Part of a small language model's weights: biases, 727M tokens.
Each number is 200 + 30 x the weight over the matrix's rms, rounded and kept within 0 to 999. Layers, rows and columns count from 0.

# layer 3 attention query, 320x640, rms 0.0539, rows 51-105, columns 512-639
223,248,226,190,249,202,163,207,188,196,196,214,142,214,176,217,211,201,142,174,143,216,186,184,220,184,203,129,218,177,213,260,200,238,206,158,221,249,253,176,189,222,140,176,215,202,233,210,208,232,204,205,238,170,211,226,190,194,187,235,219,230,165,195,198,220,196,176,260,229,173,234,174,169,234,241,251,199,213,174,254,224,218,205,294,179,195,203,158,171,195,206,204,222,213,220,175,215,195,216,229,157,261,211,189,187,255,199,191,211,202,194,186,208,194,247,224,204,192,205,147,185,214,144,191,190,188,199
233,209,159,168,123,217,180,214,234,158,180,216,173,164,227,192,247,224,220,204,187,182,152,233,205,191,205,223,172,242,222,160,178,197,188,274,202,209,158,226,245,162,224,174,250,226,143,201,234,193,265,190,166,142,213,166,187,212,198,142,195,179,175,156,214,253,182,246,149,176,171,194,181,184,198,216,215,198,147,208,206,197,191,157,241,231,197,166,169,254,202,234,201,225,170,200,213,155,230,203,125,182,214,221,215,170,163,144,200,260,163,202,177,232,142,180,204,228,171,248,217,157,199,198,197,191,171,238
200,185,192,228,248,188,232,209,209,154,201,220,206,171,198,165,206,153,213,164,180,194,153,202,199,209,200,226,175,210,220,211,192,203,214,241,188,202,182,184,214,152,204,182,173,181,225,240,221,208,221,276,160,179,203,197,191,192,193,217,201,244,151,201,210,227,215,206,183,227,176,178,199,181,165,235,185,151,196,219,215,202,187,193,225,171,186,164,262,204,177,224,173,239,170,230,203,182,196,227,183,188,202,242,196,153,221,185,200,206,150,209,246,179,136,177,174,233,206,181,136,158,205,246,202,206,206,251
229,178,197,221,191,222,222,212,246,208,224,235,166,242,204,241,148,194,206,241,252,207,226,192,178,210,238,194,212,158,200,178,186,200,251,256,226,250,223,200,191,204,259,159,206,203,210,176,199,213,196,178,209,210,189,238,237,197,257,209,201,227,159,149,159,232,203,182,209,209,198,179,171,163,264,155,247,187,202,202,197,223,222,240,182,195,195,248,235,180,205,221,159,261,184,210,244,176,233,230,191,208,241,188,230,193,155,164,171,208,246,196,182,185,150,205,198,176,154,162,183,202,165,252,204,188,272,211
208,185,171,181,173,230,212,173,207,203,185,240,193,271,213,215,199,140,197,186,241,204,209,208,199,171,220,253,201,185,195,165,216,183,158,198,201,209,185,212,221,240,240,233,185,138,192,217,195,247,165,175,187,244,189,189,228,203,174,189,197,194,248,159,180,200,199,197,203,180,199,185,194,152,160,158,239,178,206,232,217,193,150,158,211,177,188,210,223,231,180,144,178,191,211,264,184,217,219,179,235,195,186,210,117,222,181,245,170,189,211,168,146,188,194,199,177,163,212,219,216,206,286,202,180,197,177,217
182,230,153,253,215,162,200,210,244,190,149,253,213,175,215,200,214,213,189,161,211,184,218,216,219,217,224,193,237,248,200,189,185,189,197,182,268,216,216,193,142,219,194,244,182,181,185,187,194,175,292,193,236,229,175,205,164,206,225,230,171,166,182,183,221,179,196,171,196,256,215,220,197,141,173,230,136,212,246,222,171,219,207,204,189,213,224,236,229,235,267,199,183,172,199,220,180,192,204,155,204,223,234,236,223,133,161,175,166,187,165,224,170,272,194,185,185,183,175,198,213,230,214,194,210,212,131,212
220,192,172,194,191,213,188,216,235,194,188,254,209,183,201,210,176,189,198,211,202,236,219,199,183,217,170,204,237,178,217,174,188,192,222,173,235,234,178,218,177,237,181,221,215,155,148,220,189,215,165,193,231,222,192,230,184,184,210,186,200,186,169,204,220,248,174,217,200,196,213,221,147,195,245,188,207,181,193,214,219,164,176,179,236,229,205,221,229,171,178,213,180,257,196,232,191,203,214,193,202,220,209,206,197,232,187,173,183,203,195,192,217,194,179,198,191,213,233,170,207,195,225,189,237,164,253,193
182,185,209,161,191,175,186,239,202,230,158,213,193,237,232,188,187,214,197,166,167,227,196,197,201,160,151,168,191,182,189,218,153,175,230,184,222,219,180,197,148,191,160,210,229,196,184,200,192,191,219,190,184,244,173,184,229,204,165,201,200,193,230,249,228,172,173,191,187,239,186,218,175,176,195,227,168,187,252,140,223,183,166,190,159,194,170,172,170,206,151,159,190,171,191,206,184,220,215,183,210,209,195,201,252,188,265,172,172,184,216,192,189,185,184,176,152,261,251,214,241,220,162,182,227,181,224,173
210,219,205,158,240,217,203,252,198,194,204,197,290,155,190,179,185,206,206,216,179,197,210,185,210,212,219,206,245,175,169,140,165,197,144,175,197,164,167,211,186,173,221,187,211,205,201,161,206,213,195,224,190,217,236,214,189,162,228,202,194,201,218,191,246,146,191,165,151,174,214,227,196,208,208,178,217,182,187,206,188,154,207,172,161,203,210,192,247,168,184,214,170,218,191,199,217,200,144,210,254,210,200,189,208,262,208,159,147,163,183,189,214,233,182,203,211,214,181,166,184,206,204,210,190,168,213,189
203,204,232,200,170,185,176,160,171,203,198,215,254,169,192,234,219,194,165,165,167,229,215,209,180,208,204,173,165,225,179,220,231,204,171,181,194,212,216,224,222,199,192,178,185,209,222,165,210,232,193,175,166,197,215,254,203,189,192,209,212,156,158,195,173,193,177,204,211,204,230,164,176,219,197,226,194,212,206,167,228,207,221,210,200,182,195,221,210,165,195,203,202,216,194,181,209,203,204,221,181,202,173,192,223,231,192,224,168,164,207,215,178,190,187,172,175,199,248,228,229,165,193,174,211,193,239,166
192,163,246,225,181,182,227,263,169,209,199,167,183,198,226,228,217,180,276,219,246,198,180,220,203,185,233,192,222,216,231,171,195,204,200,208,206,241,206,251,134,198,180,198,228,195,196,226,209,211,196,245,217,203,175,206,187,186,188,226,158,221,200,238,144,201,245,196,194,178,209,176,201,181,236,170,191,193,225,247,225,255,225,232,140,196,184,222,207,177,223,207,235,264,177,224,166,180,158,175,159,166,193,208,235,220,212,222,216,266,175,187,169,223,219,183,161,209,240,190,193,226,194,173,185,206,195,191
218,233,220,217,154,196,180,207,205,169,222,238,233,219,232,165,163,225,226,234,209,211,166,192,189,234,184,136,190,209,172,262,180,176,232,168,206,190,174,230,202,187,215,232,201,241,228,204,238,140,191,183,259,197,120,246,197,191,238,175,204,190,170,240,164,179,146,181,138,148,159,248,193,209,202,179,183,209,217,184,181,168,171,217,185,166,224,184,196,209,213,197,212,236,231,152,156,243,186,185,216,167,179,200,223,222,199,178,179,181,180,223,233,206,206,213,188,219,206,216,213,177,197,205,215,142,162,198
220,239,208,270,216,172,205,178,231,239,220,194,167,202,191,176,202,228,178,204,207,226,199,182,181,260,189,172,189,124,222,179,236,196,223,200,203,209,176,221,205,207,224,208,209,215,192,206,199,217,210,185,181,226,271,225,199,217,224,176,157,174,197,215,210,162,200,211,185,201,204,156,199,211,204,216,204,132,252,233,155,197,224,160,175,185,219,261,226,218,181,188,209,211,218,205,178,179,212,212,174,217,203,170,234,220,232,143,214,182,202,191,233,188,206,176,200,182,147,192,196,208,203,187,183,226,259,168
179,172,182,128,166,162,256,201,149,200,191,204,150,204,240,204,239,131,200,163,191,219,230,192,204,194,198,167,140,220,231,141,184,216,179,165,186,230,147,233,205,165,215,252,194,211,174,150,244,205,186,216,252,213,254,229,154,88,237,185,271,251,252,179,282,184,127,206,205,192,200,147,249,279,214,126,245,147,239,144,247,233,234,181,181,191,199,192,173,241,118,156,199,220,217,205,167,222,170,149,169,224,242,239,242,232,287,187,227,229,177,248,182,286,167,226,187,204,208,164,175,251,174,185,238,158,155,180
156,252,216,178,171,178,224,181,255,225,224,194,270,179,170,214,251,232,234,196,178,162,204,236,227,187,161,267,173,161,215,216,195,134,238,158,208,238,211,282,209,217,252,182,156,256,163,204,140,184,219,212,204,218,182,214,186,186,216,163,161,184,183,196,131,190,208,217,158,132,211,147,190,197,156,151,255,166,163,253,230,221,101,226,239,148,158,212,206,254,220,232,263,227,183,232,234,114,215,156,218,198,155,195,197,218,179,232,164,220,191,179,212,234,197,227,189,159,172,199,179,160,183,178,222,157,285,175
167,213,162,180,220,151,158,171,206,168,184,168,229,208,190,201,144,258,220,209,250,255,191,177,227,206,210,161,177,207,199,209,202,208,151,245,249,283,249,232,244,162,185,195,184,249,214,260,244,144,219,235,206,117,220,218,184,251,159,196,182,190,235,181,222,241,195,210,187,201,255,157,187,218,169,177,195,152,217,169,200,259,195,166,206,215,184,179,99,249,241,162,204,192,162,155,209,232,203,184,211,188,168,186,209,229,186,168,257,185,130,131,213,253,208,181,271,184,149,206,269,170,198,263,178,183,185,176
138,151,130,243,200,181,209,197,174,240,226,174,179,205,181,217,155,173,132,160,190,247,241,204,197,132,182,187,198,240,170,132,246,132,189,239,223,183,149,219,201,270,201,218,218,200,209,207,200,272,144,234,187,212,103,195,183,201,189,195,199,81,147,224,214,217,205,210,190,271,189,214,202,164,193,212,205,181,163,232,235,219,238,179,204,209,208,222,266,143,258,233,196,155,142,223,142,193,186,117,261,283,226,281,118,151,153,239,224,195,203,170,122,137,247,238,190,198,180,180,141,210,236,179,163,223,151,263
176,218,183,224,224,235,234,181,176,228,190,218,269,192,88,204,232,194,166,237,228,183,156,236,140,196,214,237,215,198,180,143,259,179,130,238,145,239,220,198,227,206,204,216,258,191,268,135,214,265,173,184,154,213,156,168,141,239,153,246,132,105,232,237,228,235,200,287,240,222,174,286,232,231,197,210,153,181,217,209,146,205,257,204,137,246,223,189,158,154,175,206,242,130,245,201,265,171,183,203,201,182,195,166,155,228,274,208,187,151,227,177,225,175,276,252,182,212,226,191,226,168,236,156,166,192,227,257
234,206,228,192,218,189,140,149,190,265,122,236,206,170,136,210,197,208,282,213,162,174,195,181,164,238,197,188,195,146,179,259,207,222,188,127,176,187,188,167,252,196,152,247,214,185,215,182,148,222,226,179,206,184,157,180,185,235,212,258,200,178,142,188,199,183,192,187,181,158,233,206,165,214,276,218,201,209,268,222,209,244,208,126,208,182,237,205,179,216,162,256,194,223,246,211,223,244,187,175,140,224,220,169,220,153,167,213,184,210,201,238,166,264,194,236,238,153,247,247,168,198,194,206,240,194,231,192
270,207,242,157,203,265,105,171,151,192,134,195,198,147,261,174,201,170,257,205,247,162,207,256,132,247,177,180,192,245,220,194,158,133,205,205,155,227,199,170,286,173,185,169,86,183,226,143,174,161,174,134,180,200,291,203,189,172,190,197,191,212,146,196,212,148,185,177,203,185,169,135,226,254,190,180,172,172,274,226,216,205,175,148,210,195,159,192,136,236,238,151,269,200,226,223,295,233,177,200,118,273,178,229,187,126,182,226,228,212,191,152,183,167,176,181,251,198,248,230,163,188,180,221,261,221,132,216
181,205,147,143,146,239,130,268,263,253,188,227,253,252,146,218,179,204,200,211,173,265,173,173,262,151,215,160,271,202,238,209,197,173,156,237,263,197,213,160,250,190,253,195,200,156,202,235,220,184,143,138,195,164,221,168,217,232,163,261,185,224,253,206,227,256,209,149,243,245,154,218,228,208,229,241,260,171,179,220,160,216,243,223,179,212,160,156,195,215,231,220,138,214,251,158,155,187,172,187,177,205,174,232,192,190,168,222,190,201,193,270,155,214,176,152,157,188,123,163,240,243,200,215,187,293,252,253
151,206,228,171,201,204,175,245,169,169,247,183,208,167,128,235,193,82,203,143,238,192,243,218,172,287,204,218,161,139,212,225,240,195,179,148,231,222,217,212,228,226,196,210,128,220,196,245,204,236,223,203,145,148,174,125,196,182,258,171,242,189,212,229,190,186,187,177,187,210,214,275,210,154,172,252,229,217,148,218,150,165,200,216,128,162,203,155,143,205,203,253,175,172,209,162,276,304,213,168,218,258,200,185,199,177,206,265,157,161,173,258,223,200,220,133,252,209,202,197,181,141,318,247,154,156,177,200
234,224,151,166,178,194,143,174,133,235,193,228,154,185,184,246,206,188,188,198,199,213,241,182,232,139,156,177,154,157,209,174,215,140,181,178,196,219,132,153,176,177,209,173,163,145,217,152,220,171,197,242,208,259,180,205,192,247,240,174,205,254,207,149,137,157,195,194,219,205,228,174,152,237,201,187,214,242,221,212,193,123,171,164,246,236,182,244,165,192,161,298,237,190,222,220,182,215,276,120,200,271,197,233,186,149,230,212,157,242,256,171,208,251,179,165,246,122,128,233,214,261,175,255,172,214,206,176
186,197,224,223,193,183,210,134,202,181,215,194,192,157,194,234,204,149,173,178,253,171,186,238,221,215,219,122,199,204,162,155,142,228,260,215,275,232,262,203,161,204,255,194,168,173,149,186,238,135,253,217,164,157,206,223,123,182,222,143,166,184,156,181,193,179,137,206,151,174,214,150,188,234,203,193,200,198,209,188,149,193,272,252,186,168,207,249,156,254,263,208,240,138,244,147,200,193,140,138,283,205,213,206,209,213,212,239,187,157,228,155,203,224,193,155,244,225,219,257,257,170,156,198,235,188,249,166
235,206,208,198,144,200,174,202,155,213,183,168,253,146,196,157,217,170,174,209,192,171,152,173,129,170,244,196,171,260,160,183,237,116,227,256,202,228,152,220,159,196,108,206,158,202,179,289,192,224,158,200,222,244,166,196,151,205,183,207,247,226,238,209,251,179,165,254,197,182,218,145,204,215,112,216,186,209,238,153,239,145,186,241,148,153,245,212,226,182,177,172,289,195,237,185,172,223,192,200,209,228,277,210,191,228,185,183,144,213,215,166,186,184,225,266,150,223,194,155,184,170,229,168,207,214,205,240
226,206,200,177,222,253,210,182,193,194,183,249,156,307,145,215,127,254,107,237,234,154,288,200,211,216,269,193,204,263,177,168,232,287,199,224,149,204,223,222,204,199,286,236,161,225,169,212,162,167,236,167,211,258,192,235,244,217,249,169,149,188,202,234,159,217,201,232,115,233,246,255,176,231,162,179,195,167,183,170,112,263,198,212,123,279,215,194,202,188,167,170,185,254,219,176,182,197,144,217,184,219,184,215,180,197,218,181,208,268,200,229,164,216,153,245,183,247,141,139,188,199,208,184,223,284,269,197
172,189,203,276,174,198,192,231,212,197,187,200,252,193,159,205,231,198,205,230,175,173,190,185,198,225,259,212,201,216,220,215,153,224,249,249,225,230,169,225,286,128,193,156,239,205,175,196,158,204,191,223,144,155,186,155,175,218,199,204,208,203,166,227,190,234,146,228,226,216,210,229,176,217,195,182,176,165,227,280,218,193,250,230,238,91,210,216,158,180,231,231,224,198,194,192,205,222,235,219,161,204,176,198,182,156,179,145,213,165,244,218,260,160,180,253,237,160,155,211,178,142,236,167,233,206,214,158
213,209,278,201,211,196,165,240,213,217,150,207,181,185,252,121,187,171,258,145,210,187,239,192,237,221,229,235,229,209,223,243,202,173,282,226,213,203,222,240,206,215,158,253,170,144,178,233,183,235,133,199,244,228,165,229,180,153,208,236,190,106,131,221,247,150,159,133,191,156,239,252,183,237,213,164,159,232,270,248,188,204,151,105,230,230,189,206,278,147,191,199,197,192,198,201,171,211,169,148,212,258,215,216,171,117,253,304,156,194,144,215,175,178,77,181,227,206,178,217,238,291,196,100,268,157,235,198
233,184,229,234,238,257,178,178,190,166,201,191,205,211,151,280,169,215,115,232,217,193,223,201,226,133,160,177,219,204,226,186,192,163,258,259,202,166,149,166,197,211,212,219,203,162,141,217,245,172,193,173,241,211,245,209,234,332,220,177,217,228,161,231,219,228,249,195,213,200,147,238,137,194,187,164,209,202,195,204,171,183,231,187,156,202,170,219,211,184,190,245,177,157,46,129,177,207,248,182,211,233,230,227,260,130,209,154,106,237,219,200,186,178,203,204,174,136,255,291,275,211,203,230,208,192,199,194
182,186,149,201,227,162,176,154,237,212,265,190,205,141,175,156,179,212,197,244,191,193,181,125,137,210,213,304,113,173,203,184,156,207,217,194,210,211,230,153,150,217,206,182,191,238,182,178,174,147,149,166,238,246,167,203,264,208,155,171,167,174,248,267,213,227,191,226,198,229,214,233,229,198,180,166,253,212,129,203,225,254,234,238,125,283,123,181,247,205,171,191,160,239,213,189,213,196,209,189,184,173,247,207,164,231,209,289,194,273,151,250,200,187,197,206,107,116,159,182,245,197,161,199,142,227,154,244
230,225,195,214,150,174,229,220,225,195,229,173,198,205,145,168,133,206,110,82,206,206,152,239,184,195,220,191,133,279,202,197,287,225,205,207,216,186,220,209,229,213,148,173,146,321,223,184,197,249,183,203,225,251,230,200,222,153,176,93,235,277,190,183,202,203,159,220,205,235,224,229,277,171,201,180,205,194,223,127,227,229,143,184,267,255,162,192,201,238,174,283,249,162,225,232,226,242,266,185,187,178,164,203,278,200,233,234,207,175,225,230,174,123,168,188,168,204,204,191,229,180,193,156,210,202,142,222
217,208,208,128,159,204,209,224,226,290,231,161,180,213,256,153,191,205,210,180,266,234,227,207,133,171,217,163,121,165,222,248,170,158,186,135,193,209,159,209,191,190,190,280,252,138,201,162,177,137,214,150,144,236,209,281,160,205,212,181,273,215,203,222,167,144,307,210,175,168,185,186,152,173,185,185,184,169,225,167,192,211,157,228,209,215,232,211,179,237,198,188,200,236,219,264,245,243,234,215,198,208,171,178,170,235,176,233,198,278,186,194,230,198,196,210,172,173,187,133,184,208,228,243,166,179,195,235
229,223,232,196,213,221,205,180,190,170,183,192,221,242,223,235,197,152,195,196,190,189,248,172,240,248,212,127,173,213,208,134,231,190,114,153,126,239,150,178,179,167,184,156,136,234,230,242,183,226,160,177,255,187,203,152,159,213,190,264,200,178,231,149,158,157,154,201,150,199,200,152,202,216,187,257,248,179,195,164,223,230,163,294,252,292,212,208,214,193,174,153,292,206,179,223,211,235,229,200,185,306,216,167,137,220,210,163,217,216,164,172,222,229,222,234,203,233,209,216,219,209,174,265,180,217,173,176
236,200,215,258,192,180,171,172,203,221,158,112,214,185,149,198,215,195,223,121,140,192,178,221,184,201,255,150,188,165,128,180,201,204,224,181,240,167,221,242,269,280,259,171,242,172,205,244,177,194,205,241,162,160,198,110,235,159,222,190,135,224,171,247,241,138,273,177,172,204,191,207,202,133,207,234,203,194,147,203,154,161,221,136,206,193,267,234,213,190,182,276,188,202,208,194,296,233,193,235,199,216,203,246,175,271,142,239,216,219,171,155,188,169,212,225,183,192,195,219,225,196,175,179,118,205,201,239
135,115,175,300,226,193,209,209,179,230,148,172,218,156,125,143,112,297,254,180,202,214,220,300,237,187,172,198,208,196,161,232,182,127,125,169,226,209,216,223,240,202,213,154,182,218,183,272,207,216,120,199,223,139,177,163,210,228,194,127,255,173,168,194,244,167,212,213,171,290,166,153,215,255,160,205,250,147,216,230,237,179,170,171,242,187,191,198,197,175,132,200,215,175,245,208,223,198,156,177,165,162,148,235,209,217,216,218,203,193,186,208,218,208,263,188,192,183,202,249,175,180,189,199,236,255,179,219
155,159,237,191,220,156,246,148,247,193,191,225,217,178,182,189,176,194,118,183,165,209,252,218,262,152,233,148,195,212,211,211,191,254,225,195,221,252,175,199,201,232,158,247,221,267,132,208,221,212,166,188,182,269,229,176,206,241,237,151,207,215,221,203,236,184,205,210,263,182,161,189,220,257,221,260,190,246,193,136,157,250,143,155,194,149,195,243,147,158,236,190,179,219,270,138,134,200,162,216,174,188,169,166,246,222,223,234,173,223,132,202,184,225,164,228,135,217,206,174,224,229,222,232,264,200,227,242
205,136,154,174,217,178,153,248,190,154,250,253,185,164,170,206,174,185,228,249,152,229,186,202,292,207,204,180,251,203,236,185,214,244,157,243,230,196,202,184,204,156,202,197,127,124,186,227,135,191,217,218,187,104,224,160,195,184,249,220,162,183,244,219,223,214,167,187,200,175,205,190,272,179,213,174,278,207,217,166,153,214,163,204,232,188,269,218,212,243,178,187,220,210,215,200,182,168,212,162,197,115,210,147,212,184,155,153,200,224,229,202,240,206,134,264,289,185,204,210,181,224,221,132,175,222,220,210
168,164,149,256,236,270,191,201,221,198,174,201,238,201,206,258,193,235,217,207,182,193,183,242,179,144,197,186,277,219,246,223,189,272,213,257,247,181,179,160,199,132,191,231,150,194,252,193,208,181,190,148,213,175,215,162,169,212,208,159,189,180,256,143,188,203,226,169,181,218,229,235,139,148,188,188,170,225,163,159,203,210,217,192,140,268,207,213,188,172,279,225,252,171,210,280,181,154,263,167,247,198,204,246,206,182,202,221,244,207,191,224,169,197,160,222,174,145,175,229,228,211,184,117,203,164,209,154
137,162,226,206,170,148,229,167,218,210,203,185,220,214,261,305,246,263,223,194,194,240,162,210,183,205,201,160,241,161,168,169,193,177,216,206,193,176,221,230,146,187,214,184,228,192,151,200,191,154,136,258,223,181,207,172,191,189,203,209,194,158,260,171,237,216,258,199,163,124,141,256,201,155,299,163,196,162,183,219,204,202,246,218,181,209,196,265,264,171,202,160,194,164,195,217,199,175,145,212,188,195,208,251,211,162,211,207,200,194,203,230,285,178,223,218,155,226,162,240,221,236,206,220,240,174,228,198
127,231,222,137,167,219,262,180,147,251,223,262,185,192,196,144,208,154,186,250,240,231,196,171,212,187,199,279,123,227,248,168,238,252,239,174,207,176,210,213,183,225,198,240,220,218,193,240,195,198,222,234,227,193,169,175,196,200,180,168,225,213,264,119,123,172,156,221,156,188,196,156,218,188,156,193,218,183,172,165,253,168,231,267,193,186,234,222,183,245,145,197,156,205,187,168,219,154,200,251,200,184,191,225,182,218,200,213,182,191,264,198,125,235,215,160,231,244,234,168,229,220,170,203,191,209,202,205
183,158,241,181,244,217,247,213,230,176,145,201,201,246,237,247,215,274,165,220,218,214,195,227,229,204,230,191,212,202,178,233,153,150,211,207,138,215,223,182,217,157,169,119,202,255,244,170,201,218,206,185,168,201,155,266,179,227,130,219,247,240,226,224,252,265,159,257,183,145,208,152,117,223,181,216,158,177,198,233,130,142,104,222,251,245,160,139,176,176,227,175,167,233,205,218,212,175,206,197,223,231,139,223,231,243,201,135,185,205,115,176,190,215,185,204,203,268,204,235,205,228,163,164,203,271,68,186
179,199,165,143,197,193,233,145,170,207,188,219,164,183,282,203,171,149,216,252,161,188,210,231,196,220,163,169,159,206,133,212,204,152,187,183,214,247,201,239,202,219,90,224,170,157,194,201,177,161,287,239,248,219,154,182,151,267,259,217,232,183,196,201,156,216,194,223,212,183,223,169,147,181,156,198,159,210,202,210,244,241,203,230,215,205,189,217,178,225,159,188,243,214,236,205,221,198,181,222,181,213,233,297,172,212,151,287,156,218,147,227,114,138,215,220,213,235,220,205,227,211,296,173,180,184,222,238
249,261,227,215,206,169,207,189,215,228,209,195,251,271,150,223,190,169,278,192,219,250,191,162,230,199,218,177,253,165,161,111,170,194,223,148,192,222,156,173,233,212,153,200,206,156,206,174,240,234,194,144,187,176,212,225,206,196,156,249,131,184,246,237,195,210,176,191,222,215,228,218,238,237,210,210,166,215,197,206,151,166,244,161,199,198,263,188,191,209,192,232,209,156,219,186,172,184,237,205,255,114,188,205,161,227,217,184,197,181,226,209,212,196,220,184,197,186,239,164,211,206,233,163,196,216,173,258
150,248,187,217,147,179,258,235,159,228,214,260,181,94,189,114,234,187,141,228,182,222,200,237,200,280,193,241,136,225,217,195,222,217,203,163,184,195,195,191,261,172,208,201,248,161,248,220,145,304,173,185,225,153,238,143,184,164,223,193,213,195,203,251,154,199,160,246,209,226,169,230,173,194,165,238,246,239,160,196,187,217,211,145,181,168,235,170,226,140,213,164,154,234,212,196,279,193,243,248,211,163,178,205,224,214,211,233,169,218,218,206,221,202,177,231,273,138,204,167,193,173,173,239,230,254,124,184
270,247,218,237,261,164,228,163,206,207,237,180,217,241,221,189,120,168,188,213,260,196,252,195,179,209,206,189,219,121,194,222,158,220,186,217,204,218,239,265,223,203,108,186,197,256,175,236,190,211,262,207,267,217,238,156,240,195,260,191,182,183,193,156,147,167,179,158,217,195,197,178,193,263,221,212,191,204,212,192,178,198,222,196,220,183,220,247,248,249,196,120,231,156,147,195,221,215,189,234,197,194,242,184,183,202,162,172,130,201,240,174,192,193,252,154,250,239,207,199,150,185,237,195,183,167,179,158
259,272,188,142,155,209,195,262,174,192,191,155,179,152,274,212,212,167,200,172,109,189,189,185,193,263,233,212,236,172,211,203,166,157,217,195,217,156,212,143,191,156,257,242,172,230,193,227,185,173,212,172,184,155,164,183,238,193,121,179,250,187,179,194,180,109,199,251,185,188,162,175,154,158,183,217,175,177,152,190,244,209,199,204,229,165,249,140,184,254,216,228,193,227,203,221,231,287,227,217,166,224,164,168,218,227,182,227,173,194,179,146,221,223,168,198,144,217,153,183,171,265,162,202,150,163,201,249
141,237,172,232,179,197,174,152,136,222,276,203,246,176,183,263,224,184,233,173,168,167,158,254,170,242,219,235,186,195,129,201,221,263,236,183,158,195,251,234,218,205,178,251,198,221,159,201,189,177,169,204,193,198,220,173,178,221,153,172,189,208,231,214,168,148,257,196,269,185,249,199,143,210,227,167,112,265,183,238,228,109,184,183,220,203,236,242,219,203,211,221,214,118,158,219,165,146,242,152,240,195,173,194,189,181,222,175,124,205,176,226,221,189,174,178,204,221,200,227,174,162,204,168,231,190,220,202
187,213,263,242,207,256,232,174,161,184,133,196,263,150,160,186,208,227,226,186,204,158,209,229,185,148,173,228,246,204,177,206,193,227,193,158,196,207,188,258,186,218,204,261,185,195,223,251,172,181,178,175,157,190,157,159,212,225,141,193,218,235,151,218,253,215,252,165,202,234,206,205,223,268,211,277,229,227,204,143,113,184,221,210,237,178,256,230,175,158,203,216,214,144,196,217,242,196,192,199,249,196,143,205,205,150,180,168,187,154,177,185,168,230,153,216,280,193,276,199,242,243,230,191,234,227,266,171
150,207,267,202,181,229,263,146,142,218,192,260,240,231,198,137,192,93,203,282,230,177,275,247,166,249,199,169,235,164,221,259,223,270,217,152,175,261,195,214,196,217,156,169,245,187,274,221,171,188,193,139,252,170,171,229,181,228,256,180,233,170,228,187,267,258,183,213,231,183,222,231,228,278,226,242,152,195,197,275,244,133,200,177,234,170,212,243,214,241,157,191,228,245,228,220,163,246,184,179,231,190,147,209,143,179,247,210,262,211,215,232,215,230,241,192,242,189,161,144,210,100,188,229,226,187,138,246
191,189,270,185,175,196,135,133,161,224,162,176,187,256,170,275,226,221,185,151,239,252,254,200,240,140,232,163,144,193,138,228,239,181,199,253,211,234,179,224,266,159,129,150,217,206,102,200,159,138,230,265,235,299,236,211,174,181,248,174,260,232,223,206,179,259,226,154,203,156,237,223,193,174,242,207,139,139,210,174,214,170,203,201,196,182,203,172,195,289,207,216,161,211,218,201,131,211,233,214,228,132,199,185,186,138,197,219,224,249,175,185,250,181,271,199,192,270,189,240,199,232,252,214,233,185,163,209
117,204,207,224,259,165,274,230,237,266,197,202,205,188,186,250,190,209,134,167,218,225,226,166,228,250,243,171,194,238,172,193,233,209,212,225,242,151,171,224,252,230,211,198,231,221,215,241,200,236,156,253,221,238,238,195,291,239,167,191,189,167,197,213,226,195,207,151,144,115,205,203,225,192,161,210,262,222,142,164,239,141,181,266,203,148,203,173,151,194,194,235,137,193,211,253,211,287,193,207,168,175,159,262,197,170,238,226,172,180,241,148,225,250,211,117,230,160,198,268,165,223,177,232,176,136,191,194
187,191,231,180,219,216,110,205,200,240,155,223,184,191,234,193,179,155,237,128,214,205,176,285,232,180,183,203,184,224,157,163,214,143,140,277,199,264,221,207,230,191,154,167,142,198,140,217,165,218,240,228,151,175,155,217,184,241,164,220,185,153,144,231,193,243,182,231,154,148,180,221,283,178,156,237,237,183,238,218,200,191,230,193,219,131,108,194,158,263,259,223,223,187,180,196,248,200,246,220,173,161,239,271,177,162,239,186,271,244,196,207,176,236,182,175,237,244,239,208,141,211,203,211,233,197,192,261
200,189,204,270,194,216,208,260,217,191,226,171,227,207,194,176,141,275,164,219,172,164,231,186,235,207,184,235,228,199,184,185,205,145,190,236,250,209,203,250,271,171,170,281,184,172,152,257,185,155,197,197,247,139,190,198,239,232,181,245,233,212,233,267,152,208,238,202,154,247,177,204,174,240,168,150,161,158,160,181,207,148,169,231,145,166,194,154,223,169,194,227,168,216,121,215,231,185,190,245,211,216,206,216,286,162,187,220,225,154,188,208,240,242,150,240,169,276,136,191,182,201,172,200,174,105,223,194
180,194,195,187,237,234,200,255,196,194,164,187,272,212,226,247,152,174,214,176,176,220,128,203,164,171,243,133,298,256,163,287,200,176,185,167,157,209,254,187,194,216,180,233,186,182,144,211,181,181,201,171,184,189,303,152,222,246,218,193,215,260,211,196,234,152,204,122,241,247,190,190,197,187,236,260,183,159,177,173,150,183,195,170,202,139,189,129,259,151,179,208,231,190,190,169,164,215,106,230,250,206,212,203,224,214,181,155,249,225,268,168,188,226,187,210,164,223,228,204,209,191,212,150,195,205,261,204
180,218,209,211,100,217,158,298,167,217,270,167,138,195,247,271,247,221,209,198,132,200,108,207,197,211,185,234,135,182,200,148,202,184,207,165,203,174,144,220,192,207,210,209,197,144,138,124,213,263,135,240,194,204,196,204,182,169,234,196,170,202,237,181,158,158,87,199,253,277,135,160,178,210,243,150,219,163,219,197,144,192,199,194,247,127,219,251,199,213,252,207,279,193,163,151,225,143,287,118,146,251,231,293,195,178,170,234,182,207,188,134,191,246,258,211,201,236,228,178,211,197,131,197,286,258,169,193